config = dict(
    n_layer=9,
    vocab_size=11813,
    norm='layernorm',
    norm_place='pre',
    rope_fraction=0.25,
    bias='all',
    init='uniform',
    init_std_qkv=0.0177,
    init_std_o=0.0,
    lr=0.0122,
    lr_mult_up=1.17,
    grad_clip=2.0,
    schedule='wsd',
    train_tokens=429500000,
)
Each number is 128 + 24 x the weight over its row's rms, rounded and kept within 0 to 255. Layers, rows and columns count from 0. Numbers have three digits each. The size before them is the row's rms in percent of the matrix's.

# layer 6 MLP down, 448x1792, rms 0.146, rows 0-213, columns 1472-1535
102:115129119123147129125114133151193142146139144099134152164141080123162129176130126113105142135112105128130133150121090154159140150134125126130136162108171153098084115111100142109113137104163120
101:132148135134129100124142129148118104138148137123143140093113101138150133135169144125117130106103126139136115159182079101140140099176161158152134099170103132136108139144125197154128160166117140
099:180145126159135100109102157138164160134121128126160153133109112167120121078151130157163165156146124127129111165133162146170136120102171124126103126104140140116147139125153113195143107101131099
100:135142150166171124138112139168108138120144143121133097118173135120146143124142120149151167160119142121134115160131139135133109119161121157094127120093105128118126104154117158118110141090115140
096:115141133149123061105144093118101127141120145094143094093134137126156169099118126141100164171125119149117133129089105112150132116108150133121136113111130112137118107146148141115090117113159099
099:179093123123179156115122145136118126103100119085127111135095072113155103103144139148128114138110116130145117161133094176136151138135138167137149196147136105157136141124108153100101091132125094
101:154149057155169132135160133097113139118117094103122140117105064097151129147102159171104117182151147175107144160136121119130132136178164115114157091110168109124124139148121135118144126130109131
106:146123117118105078174115135118129133143166136107183115085106134126127115143129107098093102143139133121106134133155131170170157131113161110149128137144129136126152123120146108143129126148137149
099:105105144140114114126127144128122113143121057092166138152136154148108113068139162100143135087103153097152102126133118118151093107109162104152140160121117084147154100138119124134119159135138118
099:140154156171083138092117095129148120150133131135135147183133111104120110166142155182126098123153124135143132115109107126125144164106091155124143104151143070148133093112102142126123124113137141
098:095118109149142145149098094141156147111090121133171112146097155094146156104079181131129116149119091125105155111065108142124155099101118145173165082105141144122176101111146090088083073123136133
101:142132139128071121126119144083143158148109130179162107132110080132141167120125089179123143074131094160117136104175144128114150131091182130132143092115108076112149168101139126130124150102173095
096:123151146115174114145122117152079119132107144098150124125107152155137114114136105111130139117160121067134140125135105105167095107140095134120131128179107111158129139140084130097127123135161106
102:076152117106199128081136119138103101146146112144122105103120157138090146147095153104095101163148151132111101089135138092155124085128105115138171151131137095116127181120113137117119150133125165
098:118148141116116115139185116179140128141115124137144147178120149130118121129135110124113137138114140119122125167108076081115143113149124103126132106158118128139124099131110161147097098137085123
104:131178143170109135134107113091145129134092153147126117148139141158103108133128103098109145149091144165137170103096121157139134101181137145144159126150150112136147149128150128127073124153100106
098:133133141133108099118081113109145140124163141122142143167126093134128156117148121150148144135077140145137126137128178131159114115100085133114110145153093165137081155153111124146133171152137145
099:135120131141139147189124131108114142109160146106145168132150136108118128086073140107151138122176136132164141186111149117116156099115081131145100066169121106146121096147113146147135134104118164
102:150125109082159173110184112121091124133123110160155147118142141170121096100110072146141142172113094162150172126156111127132131086153073138132136108147078129126160140138159171076122088126112074
101:140113153098145125119159129129152141107118097139163144145079169105120134133099106121111180122137165143116090093169120139120150211096125128159116161119103127148147158175135116125123111148104126
099:120115104134154128131166192167126184160116089136136135137174122134122153108117114126137126111147195145131128158112108163132119131093127139151149111156146119121169145157112140114120092111136143
099:130116145084137122084099116121107170116080131157146150119125102112153118111151113160146150145134110135132139155141127118131156147102128158144150154113176139107113127137177135091122128123127146
101:192141147150108100138105102120097120145105111164090127114114098129100127153155089131133125119123140128143095112141084133150103158139120152167099115152109124154097147138106139121141130095133142
100:099155093090143134126128128138127122095153103160106130136166110120102122139120142124168110124116105149132131167093116110118129158170154146141149141127118166096195136177094150090120142109146130
103:106108132127103149135176104094151189157161109119151099157121121100139141182152148114138135166130131100131112089175131141128124109130132101156180096162143148120124128138111123163104143138126096
101:130151120132145119111099125121127103123135142119117145144159106107148130114134155137087134056134146161127153133130141093133125115154113120160135139139130125109138115170163097158122112107118125
100:086136105095114095130099122126153114107100199120113109124099147155154144123149131135097149093134114134123124154130111102129161111101161108156120109126101130116104140098163099118148158146151140
102:117167127143120109119094128134123156138106150144137123120149154125074128098137100147131147110125140122111144098152142148175125116142133115137125169159159107140107092132091148119117087114115146
099:132150113108138111106128096110111149115104113144111086139138112085145115128134149119147149108119118173125137117154156102137126117090107107152103094164140130107130110138092143115139116111165140
098:156146124173142150121093132114093097150102157103103139120119124145169184148114124126109086090122128112145132159152117107131134162090103104118101135139114102122072143115040109172122125169123093
098:112096154139160125139111144116137135135179171107129099169126158123104172054096150157136123107115146082119131127116107130103147123116116121155143149135121131133118131144132137157124167106139120
098:160158138204185134143149127101130149169161088107118145134095162095111147115155117112171096108143145116171128118145135140081123120125130125103119156107137093121156134147125123112142139139148139
097:130115151064118148101108107111125137134117136164129160147146118125179113083137093156133169110102117130124123178144138152136088171136125144128122165116194152111160119113079115106146103122139109
099:096122131097129122155119138181136134146130169162133120146133106158174128138105114107146129111104110119131143125041133141127116100142134102186140106121123150118106135140121160092121171124130148
099:120128134153112174178172174112113129098094124110152129159132133176084065125132146145108162076181138147147115096148169131143151107143144154109113117143150106114103126143114109099087115147110122
102:091150135085158123100097140165123136093109146141135151114119162105153142124156117149137165127109108124090143114190122128153172151071156134156146165175076116134101110106173095117141095149125162
099:155139106145145128120173111150094125120077137173122104117089149147141135118100130154142074111086154112130121138147086127107094108121137108128117141140109132112143089105148166137117170124129133
097:112166118098123123148179121135127130095130123143157101134134101095118097099123149142099175147146156119118091066173131070108151143109092175145058154151148097092103145137119129176111141125135146
101:130197146116127099083144126131118141126144146127142129146130098078141112130119147090140080136124152161152118141116158168165162105101106111146126110129139156120142153099134103147086135134120177
102:045111093168119119139159133127088111160127092116110129134145147139148112082132153111147173081125117137113114146113114114164140147152141134154187094106161124140094131125141091114126145119115105
098:108097148081126136097112165108117096139121113126157122140103107132110101139080139127154106092147074111152115165181137121142147146100106088097129126077166101131100120136125117110100156096201075
104:089156126138092105192182130133102142103138169111102115116137115159122150103144110152151093099159146133138143125127154173116146182116134149143124184127129107160142157133133091084118139082114096
100:128148132109139168081113138135121126114161186157127133114177147093140119097139078152135101134131118146148144137108137138126146126142139135095130151109118157127135160134133150092089142127164123
099:144142145175086118144110168142129115136108168125111107124135119168167100101100122085147118096140155131086159108149113133115134152181143085160176096148126145111111129130124132112155137156123139
098:106134113130102193132120144122095092142102159114133116104141126095164129065131129145092158106132094114154112135130152136108121157160129123140088141164169148101137136129172116157132173138113139
100:112147128134152172119148113149079152115124149131090126141108147114106138138144099169115094155157145160180098084179137168104125119122133148181113129081076125090109148121140141114125087091138114
100:139081127134086136115112139140136114114146170111139094123126147136085142133130119150164120126138113110119113110111129127119116133121145133132119140123142152131149126107201072175081165148109131
099:116086113137142172160108135123140130165139108146154144144130141162141115097110123125136145163102155140152118141124105130119108142183121119147122152142127089156150146148075125134120097134148140
095:143151144145163107113129110109138135151147106097144146164139159120158116122112114156126139140161141134111154107117129117111097137115193127113164129118146148082170100144147161160145106137110120
098:122146140141150092101131162145137130120114132121124124127146110137146174153162172116145132149137108109133182119171121094144139149159149143115142163164119126112124144186119149128118117148142128
101:143124138108099093130140104101114106171153103104104137078090160097091100141124126151083120172125146124117118081112100092126105145151077141165109115150169131183170158137129125096138174077155139
100:171109100134097153139167114156117097140139121146157134150109134097150123103160106175097167143138139110130154121106135073117101136123090158149128136092105133083144169151117116098153117079130135
103:150133134078150104137097129161131139133158128120171083109097128099173131101112111102135143180146135108135117168157146102134124140095103160138166135134105162163093127157131121162157164139147132
100:154128122088100184136094159134111076180109133128131118138139103125102133079171094104144160156159149163195116138148154143098139110104138141105108137141134212133137143090088148151123145118110151
098:097099120108120160130124130127112157124126185122116125164116127144136100125099144104156106135129168112127136145129121153135133135148074143137104164120115136137162090138202110095152108124160150
097:128121167105139181160091107115102120148133093122133137111116134132140098110134106134139154129128181168123092189137135109085136143143109138117128126203117068127142102094134128165111127143101150
102:082108150195076125133166104145099166097133124130118127096101110093137126130125118122139107123104122113117109105139139146072120126118106141130112154119115136147108115096133146168105104138118082
098:128134120182092152121148101116135104156189149082120128175132121144132126133109107153134129144155110145127118140127081185168116106122179143090119159106136121122147109143131121092139122130129115
099:139116132084132148117103109107136147139152114109117109158114123116098152111144102129121111105132106131164150176105150126116100122125183118085105136106112155096170146119163196088117128118113156
101:149153091093093112170106119131092119081102123161092132139110124151134130090131112120148080100129089142133124104145114129142104149117151125129065121145158118104140155106104119130093102107124111
099:103066124128144090131132130137128153182156111140125144091116100146125119138145134146097122131126162085103112131137166131073144113119075120120102167101112128123130140129125100123116164138163128
103:132117112139135123148069179148158118138131163124144122103161115148150137158094138132132162140135125161120069157134180174124114082140165095161101100168131140122144170122136121166103158124122081
096:154101157086130143119099114143125144139183119096121157115106101128145120135094156103128108155112105132108139128165095128145131137148086105099147155161120109101165119120140111098117122133101136
100:123122128146107162167138127140116102130119124134131144115162121155170091108110137142138107069133080111135131121126137127177121123144134199112097175098124103134108114129101134162165159104125142
099:136107131112125133120149139117125153121112123105112137136141088110088124199103147131157110110132146125121148161136119092138150152123135123163148099155141127131137112107119103152133149094100127
100:116092077111149120091116149154093108157129103122133114105149109120075160142133147097166100137154121106141141155097112112132132134109138175100097138147128087090113097148137151124167146114143121
101:127110127140136134163122124099129087115181119139156125105128123139070137141138101147120155136128116165097177155140103144105166138080177152119131142119134119128129123121112104085128137107096113
097:123153150134134120133140146118102126105087141108144134150115133155119164145118121128106105135093149186136112112169097125134097087131133126152109126148127135140171105122107144099086128172146133
100:149109139154140158182130109122124119141093149132132133120150168104153189119174171149169110145106177149128137133129136112104098145146135115159127120132126115107128140144140165097162169134127152
101:156136090116076131145124157108129114164112075162106138109128094142071159114112127126132102156110128083108149102174106106106113132114192099145135090123118111146122122109136129132130152122123123
098:115107171137102146121088158172098109117090114140132142121112134132151142174153110111124182124154129111133159121129125080113141080121152111133141164160131129139105109112149088143156138126103113
099:136121142155153110140114132138140103167124118131087104089119187102136152151120135107148151133137138095159120146111115093102139137124130147130116163123091130141128143104127120126107143116118125
099:158139107119180127125118110144146091155178098143128098103180077112135108143150102129151108146134130077132148178130121137140093155123100151095125088134146105131154134121133158174127189139115107
099:111145100091106165116127164117109114127112122080133154144141149109073140128104132123127143157124099170116156166124096105127117159152122134141102086129078084117142146136068077143131135116103095
097:128107128114163119114160156147118110132151156145100143123074130077166143122124144140134154200091155148137132181124135145178153128134143098108133079121155166133129128117129111152085154099139117
102:132127143171061112103117153127162160165141158121124136176097120131118138114128099103112116094131171136190111134073161150149125149135150131133123138121122134124111104149138129103084135098162141
101:087094114158126149116133114143112104131147090133120124107131164142145135093113153143124106185139122113166138145117102072155116140199120151137106176143090116158146134205124125104123115146120129
101:149123116119128135107171101178165130114101169135121093093125160116163120153147161156120153158152095109074117181129111111089094147148156143152119105160139115144153085147084116124157139133125132
103:084130064149161146161113148213102106092167091113136135103112129109112086108105115120146114153147100153084135111139103115176151143156186119099124104082142124133093093114155155109158096137116141
100:118069131151085140122124132117129114108103110161115155088116155149103081122102098115107125128137069158124124094118128120126099146169037102149146135069113099161135119107157113117101080171133108
100:132126118155144138115115167169133137173139141128109132121138137152121113143123151137148119078128128137172135150123162089163098098100153146132130115124117081132093161143145141140077163111127123
098:155145109169126167118090113213101119120118149126081153120150134114161122148113138147092173112139122111147160100139091185164126128153128157148143117115143156133128126161118140126100138151170149
104:144100174106142150102120156116160144148118132144140143123136124149106146146156132132134065108125079101137120130160125104158141098136106129120140150185126168147089140146137121095096140143104109
104:096127147125091132097166118130174155139120129157155105091114128177105098152164131102131136159116133129134116125117125119105113121054121098111128122117148133123110135128151087169099131122158113
099:123130123092116116094124127153165111121141136163145123141126128105147119114169079117155104122140145115172096093137135154123121143103099087145101126143135159134105175139162070126143140110177137
100:165172165098125132141133161104136113106140108128116136135139151164134109099139121114139114150117156091138094127159131131154157096105155154114152128110134121142140149154143108168168077109112099
101:151110127141178112134114141073149115165101128147099123148118106135127068164127142122109141092118153147162110116162096160140139164117130141141140125140168133128151086149147132150119124157113125
099:101149118158158121115105130135113183144182156056103113142149103136130115089110103165100108114131116135146112108104112166104115116125150156147171152154097139113129162108116143121100117134111140
096:152123082140127131132139121079147113087100106143076154155119105067168125158156124131123139101116120160114134125131142102121114127124104153143122097155147190145134111130127185105164111113117115
103:113117116113103128138145120115128134098138093104088144100122136125089125118164100109122133142114182107113130143120151158103147151108154137112100127161145133144133093102133179186141139159158151
095:137129126108171079161095146125100103131119154134169112148188132111147165141128107140135125113110120132128093159145116167169157119153102134172161136104115157114132132127137125122084117109135137
095:111127125149163170107125172158133120137105169154124128088117116145107099154165138116140123149145080138137145112102114167152138113101145117128150094162142101096127114115130099127134179148164114
099:141100101122161140120118127102141167140152131109078113144119143151130149127132176171108183109145128100103091118171164119130134093162135121177127137086117144122127134102089112120074123115149128
100:139099117165170075131114138170127080132123077109146115131133130088147169127117167144111118120126145128116156136125118092125110113146129115133142120119133112142074161115109098124080196145144130
098:133135094157103158129114090090136078145151136140112117146115137132124143109101083148169147068118124124123114126086137113108112147126107132148100160130144181128141123098077145127123117091121170
095:125119129136142145132143148129141133110125101126126111166145141125182171116118110098097148131158114094110075144129137121158093109087106112197133145130137115116121140105105110121171134184190137
099:146103124154159133120132124182108153156143173168139119135179117086123129109122146134134120199155111104087141165118126148163099113129063156127103156141152128137143157130119166132124113142118129
102:156127186111178124134113145120152144095118123104156090105116138088145124136134168160149161145141113113140089138085135125093086116122099086124132140151145129117138151135115154096137164108148143
103:124092128065131139129115146143113102182101117109121107151162135195127141145148097134133172123161111128134110160099115114119146085127114153095146106144178086143150114161079100157124127119136097
095:124099082136145159185126162132116136143142117136096083134130138139106137095147124157129084122122093092144151182208133118122152170158089155149142105133162118134158134159150115145120164153105173
100:130111164089186117105166106098144111155125130143168144124135155167123132109138106156112132134109163164145106108115107102126148152109192126173112142137076110120128127134126126150163130125122171
100:153130161157125117115100120120090144132133114125128153169089092139199138134152138167109102128091155152132097108138145137130137121100152148147103118153113108139166120098104135116125074129110099
099:130118172136178163095153134145146124136098134109128101125136160091141092123113181090177121100161115113107136143102131178103143086113149141106149156130102108113151102136109114162144134109127120
100:119097128083192117108148152076147137132151104171122091136106153114106112120097139131128137162140117140129143180149124140126095105155135127130106078156139109138127133176121157167068113150139134
098:116119119159141134089097101116111120136132117084128130142140147112103101116145135143139157145132136120115140119087183120119080111119110098142150098105133135169149133114138128101095166096128084
098:132134121156101089162160117098087111144115082111110149157114188132199144145075117123140119108160109082141103104134146102125096112115157071118146165138107083132108077146136154134131121184134155
097:154093173104143121121145115151154099142139122159094126139078136129108121134126069142137168116117121111123089132104147117103166129161097110128164124119119118144114146122100133146155146176125144
101:161130135116137135147164117132127168117122152115142153140134132119098150115148111135120110113138111116105123138139112142139130097164146156149130097133175129097128101108131099125130138123104156
103:155149103125171095117094117112109147141146104085140133154130132132105114105118185125130160153140128123175081074145130148098136171119125125104132121150143143150098113142140171129144164133124150
100:112123164130074092124102127120113164100105123095163134074131124153125130153137129131121141092147117130108126127083114087136141139158114151152185114125135121132114165131123126134114154123126098
099:168198129152160159130130137151144128102130161119146145110112137139163128128089122154130155166127117163113116136158125102120135127160112117098109079140127132111162134141138122138175129126118112
099:090116152134080156128107122116137111124124132116083137147132110085139107170136126107128087128162097113125113161165102121158098161154094114181112130117121143190161119171147158109151097083124140
101:143143133122188162136096171129162111153111133097112117120105151122137134135081179112156138157117159138095145153135136138177089117148126150133142111147148147120095157111091137172108122139110126
094:101091146127140099114114155130136107138130110124126123140111145108074156092130116098138118136089117166122148088088127124123090088113109057140136134128132126148102105122173154089171114098113131
100:104127126132124164125093127137138112116141125194125162124127134129156100130113128155123114125105148152136147140131138090126125126128119120090086157130128084146138103122123150132136161138158105
102:140122123079218154155158185100129123106105137145133139125102125120118138117137112115113153111161138102148173161123114142098098141117139123161143162153087123123137142114099155125098123138135135
098:160115120158139116154106121104114143156115152134121149146085127090120100126155148128100074099118151142079164101141131079135118119189158108156133102094092132146107118141100066134174130150085113
099:110098143144145146145098130121122120113141157105168127154131086145133118120124142114132138159121117132098169122148091111107168146158098101160138143150127115104102131159150103134123113129109078
096:152124161134138148135104131144129169120101163150143124114116128105139079108127144141109120100150125138115144126146133111146075130085105125121153180118105105125142150112168124111099124124130115
101:154113133118190123118101145112106115129102159111099094156125084121105112139126122140137120094102150140082124155097146107124112121160121118137155146124110111150149114112135124151144139136139137
100:127147113158108148128084109090121159124117080137109143102103179107137141132135119115122110117130118127129125140156143123139124180157123126131114128114148138160123094130088129131135171099133122
100:124122136116109147121162103116106122128133122112129149126145156137108134142122118106167133089122135114098147078127136159139118120093127134114129142133116144148127133086089166122088138167133129
104:069149155137132142112063132152163136111115182122135106086107118163119128127137099104158116111109142120118145150156153189128151143146106131140105173191123118107166113125116126129118093118124116
094:124119136105151138144105126133149134157134122181123113122128096102166157105098096159142147123147152150098141097144125124122080131139110097107162116164151136122117137111096119097158142185128150
098:155139116104137153131105134136156139108118182096121126186138128095109127155105112167105132123124142117126129118069141099149132057131163147144096153178065127161100121105134116137131133111123107
102:096128107135109156116114135145139109140131125154109132133171152097110127130109093148141128116129100192149168161119137099129160135133072135115155144115116112082151133144079132142147139106126120
102:119123110103127111111110125143124123145130139068135110109125119155126138140109140121142118156143103110116108140124143066104118108180145138115093132159182139142134152181129127120106099099140158
101:120115123103135122127127170134100167135170100130160087101105112124109076116127139108136174103081140132095135118153129118126176143141115151113149137114159121156118138096119139152126127121113096
097:129133133102071116125106106106111095164115133129153080101170165137118108140134162101097144146084105112110126135164103117139120129141151102090135119144142161114185167082127117144129103130120164
101:134140133119129103157111157104123129116132133135153101144155159145193101142114166080157160147124108128126132128105127093092130190117114148108062103144125164101145090116107125119112138157136102
101:123114117096127165121189133117141137170180145117111123107154144086141165117103099118122133106186146106149119145081149137161113105084159164140112137110138123107095131160146110116113120088122134
097:098137169101106109162148172150106136086120145106155098096083127141122056129165143133091126163114114136117130102132084136163106095143153167097151123106099140129128109107133150124105123085106097
100:106106168099152122145110136159105115141152126175097154124133098115118121098136130120101098115127121101140133051134089146097108127150171093132148144182110093135130138141101149128121127139141135
098:123122157089137122104118146125138120173137121120110144106141118111133136125119117135142107150137183114152083119117120153119127115151137133122088141148123123123098087137108137149114135130126112
098:132087175091149142135099127090127164148092189167125097162136107125124143091145172143098141077133119110153074131155091086102134094155124085149134121131163145113134163179150083090108128115147102
097:141154142171133155169121108138150103132114135105147130118172089127149152134093108115144121172135117140145172145075156158124120124093075115146114144121115167150104111158128106125151103106124087
099:119142121148120130140142086123111146110116128135139167136138139100119127122112115116104134162120139127131147138130096126136098117192130106099115148127110097089166093145137113118115109117088167
103:113087096118122105098114100105086107130154127103154120123149116095147123160119123145136150127118114140079166124095161121096152118175120151141108117109126114143080097158134116143080116113123165
094:125141145104116130126102109079109169166109139173093141088124127172138132119114127148124110081139124133119112123131116170115104147074131076163102152158178164121136161101072065132122164138135161
101:180106122147192129177126093126160097071117114111128094162120133155161114101146122128117101140140132129131151138118076142102121167090131083115150181118172125146167099121123121154151094106127107
099:147150181119168070120111128125119136135106125110143141151148147141178130121108135105120112090106153134108101137136119162120139100133113105142100119143099133127134097125166109117100119070140131
100:142152128148124132147157099129093092125123169159124135128090153149144128124164128178106127087116111160181106131115075122152150096132094094124156140141137119131110089108126113202112131124092087
100:133113106104136138128136128095141140101168143108119155150115114165136129125110149121139097087095134132157130154117151135142091146138150102123142145132115116125157082092119167130127089127123152
102:162083130098122144097126146127141150132135189114152120121153117104107135171078157132133112115136100120120125167124109133186141153151130152150191143110134135114129131114160117112085142154146136
099:157148155113177119101114128176096172140153162129152095165149157131122087131116130157122112151124115157095052109136126113114114110153105148122134123104155113152121138154154101149144087115127169
100:145100135123164111162092136165087119120147129180098159113112127135121125134100165153132103073123135117104118107162101137131114120137157159144138117123129099132125151127159131095145116133103112
102:122111127143108117136130116114119106168121114123118132088094104134120125196133088110105160104151127143148129109107135114125167187116105120097100123194101119115081102145136102139190120157136184
094:146138146082107146144103106106142124135148123139145160094102125102120141120145091118135087145135159111105121118139079080141128128096129158134121140107128147105176088130112150147132118115150117
097:116097114114109127115117117129137132163164180096113151121133149134134115101115134154140126143137139124123125133134121118155094126086180115105142091116122115123141119152112128109157113130111106
100:135105111126133174087109148135115092129103108138143152140128103156133117087078107124126141115153139156172053111119158118114139139185142126116109174113119134131168129108135126149135093177107070
100:161073166152146152142145120143124134105137150141134140136176168115100140157097115137169150099105155142128148141098111144100118110109130111140121084128155149102095140150130160131083108140113161
097:083111139169126100165139104097134137120111112099148129134115091110156167168183193120139132145135114127156104123142143118109148106138133121109152171128142131137079119107123104137106095144114114
099:176141159162090128106142134134145130107131162153123125107122141069142116145139149137119133112111118165150118111153115120126118122120159142179109147189107173134115139134131140115117099136123115
101:134119152113112133098121109129125141147146133119117147151133108109129148113112120133124138137118143127114127110142139132114126137120128140169114147127124107125117087145111145157070120104127080
098:140104088155114123105130070163164112105093139125166121118162165088136097102127134115111147143124107122121109117133137133155116138154171127134124133147126088099151099133146103135145096131142146
101:139121154126128125131119092081155197141090100150168098144123143117128152125113138164099093132142122095132092130142111132138136102125156107159124118110154126123094160156147127114129147147167147
096:112125126069110106141107151121151147132133167118104120163128156097179144195161114106148142131110143118110118170122148137136098127120118164150145111092109153086142105131097131105126120121077153
101:115128170085133151133137153147108111128088158175121124123107089096187119082117136177134114116134101091109112098146143092117123132059086111136150091128118132157125153124133087137134118120122109
102:097115121099153151168128130111120163151124122147127097114106108160081109121130129117156116129104105116130132132042131144170158098133153143138105134135140135089143121132173120142094105145113151
102:126134086185107153127117136137107147120104155167081134108090092112141119136169091158151099116148169126136160127139156143140141084108132131100172174125145182081123115121147118135160110132122116
099:146136138106085133145125141146149110141143116141151145146164127130092148162126124113125091114112151145111143129118106147129146123140152128161146151174103160084090110084151115111165149144118119
100:182121116143179119156103125109131156138155116124107117104120125145146133114151105139098133125150127124131119141158138164148111121127160159127135126134160135125086123137142145133164121121139162
098:157161141100159133132072126128125115079148087128071103144118111128075148121127082143184115144157123166135159128120205094108138148139119123134108108120116180117139116113117151169186103125145155
097:161159116097117119131132151061145131137109120164149130151085115120097098123127146167143141169105118129133073111131115147178160144128103158128114140116142173145129131115128172110183136106132152
100:062144152118086133128115143140119103100183113097148126105102101120132124108114139129132157168125067128178153124112138143128145128102088138153116142157140139117115150080113108132150121145125152
100:091178116089117098141151099094130121120134145123175105169125095171111128123156115124104164138157160148120115139115134132127135128147153150097187147124126159145121110131109101110149152138119155
131:122132133115147128153129084112150111141073140141135110121138121119147139116119122126114117158109070109099134071061072094122084103087143106125088119115099125125169126110127092170119075164146107
103:112123158188094114081127143086090172127104122060148158109099111123099145094120115139158087141131090141165126100085123094136153115122124133120177085119149134095112130120084139144152134147135159
099:113141130097115140137153146157108105130144088131116089103131129154098107099123119071128111126120122173134119118172152088126137150104147114146118127107104123082157104155094167076133150135142138
099:109132106189148097128116143107152166131126163137176133166085130145150152166123130093145118123132108137152119084119101151119129113174114205156113128122128150158096148127120127166110150126112112
104:149112087136135155135127141107128181174099107100099118151132131156124181162139106185104156120129096101147115103143133122106152114116100121172175142126163108140147122124139113138091162141131125
098:135124120092099126107128132144172113133126109116121150141154139151125151168136151110154105141120140117100202122057159129146146122145124138139138145131104125124125149120125137109154111120111152
101:136108106126116137144154127141152105135099142135142143099119132133139133110135104134141116163158134134124129122103170134132117177112126104139114112136138112144128118087082115109122142133095125
100:082119112137132110124148158074110113149106123116119145136098144167121069117145138112121121116127128134086092140122123082123141089111093130121143118160152195105106156126093107141141187136108129
097:128139133117123106119115142142137171097156137142135135138156152109140133104139107099156134134141079115127154086105092139115097161121144166148160105145109127158122144121146154151122149113131099
096:121085145089061135148163153101148127150162087143145119140071102140139121083128124114149136120148070102123147071138101143137117192118151103128116123165105084136141148156122152130137139119123181
103:111103111147159134100111097157125121168115097113132145157122122089125076148131174142111168110071129121147150124146110106087106126164100151153110110144120146105108141113151092084065124118112117
100:132172122145138150115095159090145112146164133133157143132119113116115150130136105120106129131110130092119168172134160138123105161127130135122121120113160136115147152143099088103135110140067135
099:155140183144119115132089122093172168161111114115120129151169121114136175128178146112134103176118108111150118148135143135174102142117165136125160125150133111125086180130121112087138118107160111
098:084163155125149137090157133107145150124150121134153148137166136150164125135157166119132126151146130127114153169120133113127142108122173155113144117140124124102114133120135157126150161160180136
101:118103116110176121121163120152110127143119145150136147086089099155089136118103118091125142172139085121149107130152099157164168152099134170170129084187103106144145121118148134140074108112131071
097:109103137145127154118110132149141157143107115150083101139123171149102129110174154088103159108095129137118128109129167152136156128128108137149125135149141124130131145109184128160139128110168167
100:155061097157132152115115152126119138132153094102182130138096135096103115145106089178119110132102124152139128123098135161120085115150111167109106140117114117113185112130130152132136166135090118
097:086145117134095130112125130152151127131094130110143190111156162114074110149126147159151145135120124135138098114133140117139093052110120117132073153107135117142117150154162141095106167120123117
101:141113138118112112131064123106112088154133103102095131109132167125152161125133127163102139126150115130162139123156159090159162158127140150131105144143156107133157110126167109157180162149094135
098:110149123122123123093100120131147143145106117133124144094141139135128124120115137120122124152123117149137132142145106136157110130112102154138136120130086130137127082127102135137116164156137068
096:159134147105158119132128120141072123136124115094142097109118141121142108123124120121116134133103110142108087134147150166134118126135063121132092121122087101133138089161117115148154182126100170
098:146120136127134113137081086141142129131130072125134148178073138087104131089110133173124114121128130146139120126105163123135128119153116138114143111131135158152155112157135153131141165100139188
099:108166108089140147154135118091119136125121105114156158119093119091106145133151162153150130103123093139133155160138126176159153204162142124148124193110125121122145133130178100126161118152134122
102:117090143122181169127153159097103114150131114138135105133135132120126156122126136119111133125176118112149118117152145153104153108123163131105135185153109121129102147137170162123128137147105137
102:131202110138167122141132125136114150128117189109091135163106150135137113185109140090124108069107135163121125172080142103129129119154138105118138153142143083096120123118124141126081157129142065
099:141135186120067137133121165126103160124129098170108103149153133140178117129133145107082092114100134117102153163125129166148168110128114184131135135123120126081127106124137118122110096189123081
099:119143109115111122105069118081140185129113144106099170086136112092110153142121157130120121155130138121148141159145076137145156172132150129137177112104142134110139150124128133156148118106128105
097:116147124112126119168152146113136132124166136171160117120147140114121150184141108126125105130130099137141104159127164162094179129123155155122106133116128147125118139128136142125157113084139157
100:148121184062132123140101110150115139161162148072101134109151120143083137086136125094169082129097127132087128090138122085103154143137119095098148152105141163145146130094122126136158094141117125
102:104136109088143140129145139138120155132116121128100101103149136128124139134140118130141129096138102120135121132101184109137147138155097147133106130144126127138106086134077138151128181138115092
098:129166115145102127104081147120174167132187143112150132154144128179178060127112172120129131136136125100147099119103129121123160119094200143125108125151139137145158097131111163105091059135168111
100:103114149149161131128149145127120138120142164181135136151120104119101125118103136144094143147134173143131061152113156190121105145114101128138131117108164124097107074166112116113105075148167122
096:150178125086169128153105112138123098158144122135103136133130151116159098120155121127137101132099133081143209113107114169122120119092082135128121169101159150123151117132143118144152097151099148
097:120079129165116123134097142102112121134137131143113170098136150121099121153127120178166131095139128137173132116116127166097123166144078129113092113152127095137168131135134086130156173170135146
099:106124110123128151108097115111135157118086138085137150142110102132126151132140177129121132154114150129095143148100081146124140138169087172165169093099212122139159090117093122105120114133121122
099:119142107084155068139137130129127131172109155129146139113122104121172111102118171130128125105154135133126143113160128136148139108140087112130123132184145127142165078121136108117157080043162138
104:103090147120116122105046102160149120099135078099135126114142168136147126081107136137154139128114138141128115074133126112145135132136107122127104114134147108118115119150158119131122080155147141
101:173164169116143097108144204156109143115135124173133116137095121112119148114139135135134145129103215149118138164092142147115115159120112127121122129113110127123117119156135126132144143134174138
102:136134106127136103146091145110125134143068081049140110125155169158149118160128106142124118113139160115159143109122100137129113085088110086136146162145168108158146118150109136135155137133134123
100:162128130144183130130120116145109179148175129107152119095170149107140080094105166152146140138114151114117110169113142179106116124142162110076117172141132121141134112116159140122111085150139121
099:129142127127114090129138134123159137159127120159136138110101149131150150133125131107113169134121131116141148134131132136112172156109097109154138158106153129140104097112124112149151132161132158
101:120117108142136122098111112135157140105125150146121150123083096155111092150148119102140097107100102129129159150116139136108174153110124130107153134149144159133109126106125126142144120140126143
100:114151129145108122133089119128096141143133156121130119111114062070137137144143105126098137118153186090125121132136132062135160138163116130118145080142143148119143121122148108089113093111154148
100:128150112141083168145150123143157126117129136102129107134156117116083107120151100092119139126105121111149119108124134095154085123114090128147065108115154130113112126124155151155176120128116094
099:114116094117100126117123155155119130095113119138090107085090107123131130145100161116128117098135151133153158137160115130136116142122093092111104137160145112120093157096127146122126131163140096
099:100098122180115138097095131154131118102141139159130128153108116115123125127115129086150142148116141125139153113156057150110145119179102097126134126116158177110112080136134118115125135145141150
103:129177100112089155140080151080107150130095122117139173134137103133097133085124163160108134129136117135125130108134146143112137173129138134128086178101157157144097087080123102140162122132149135
098:120133132149109130168169135098138173106121141106097136131137130171100116112150139141152091151133118087117112087105130114130133127084098114119109152075152156138113157126109118155155122085140163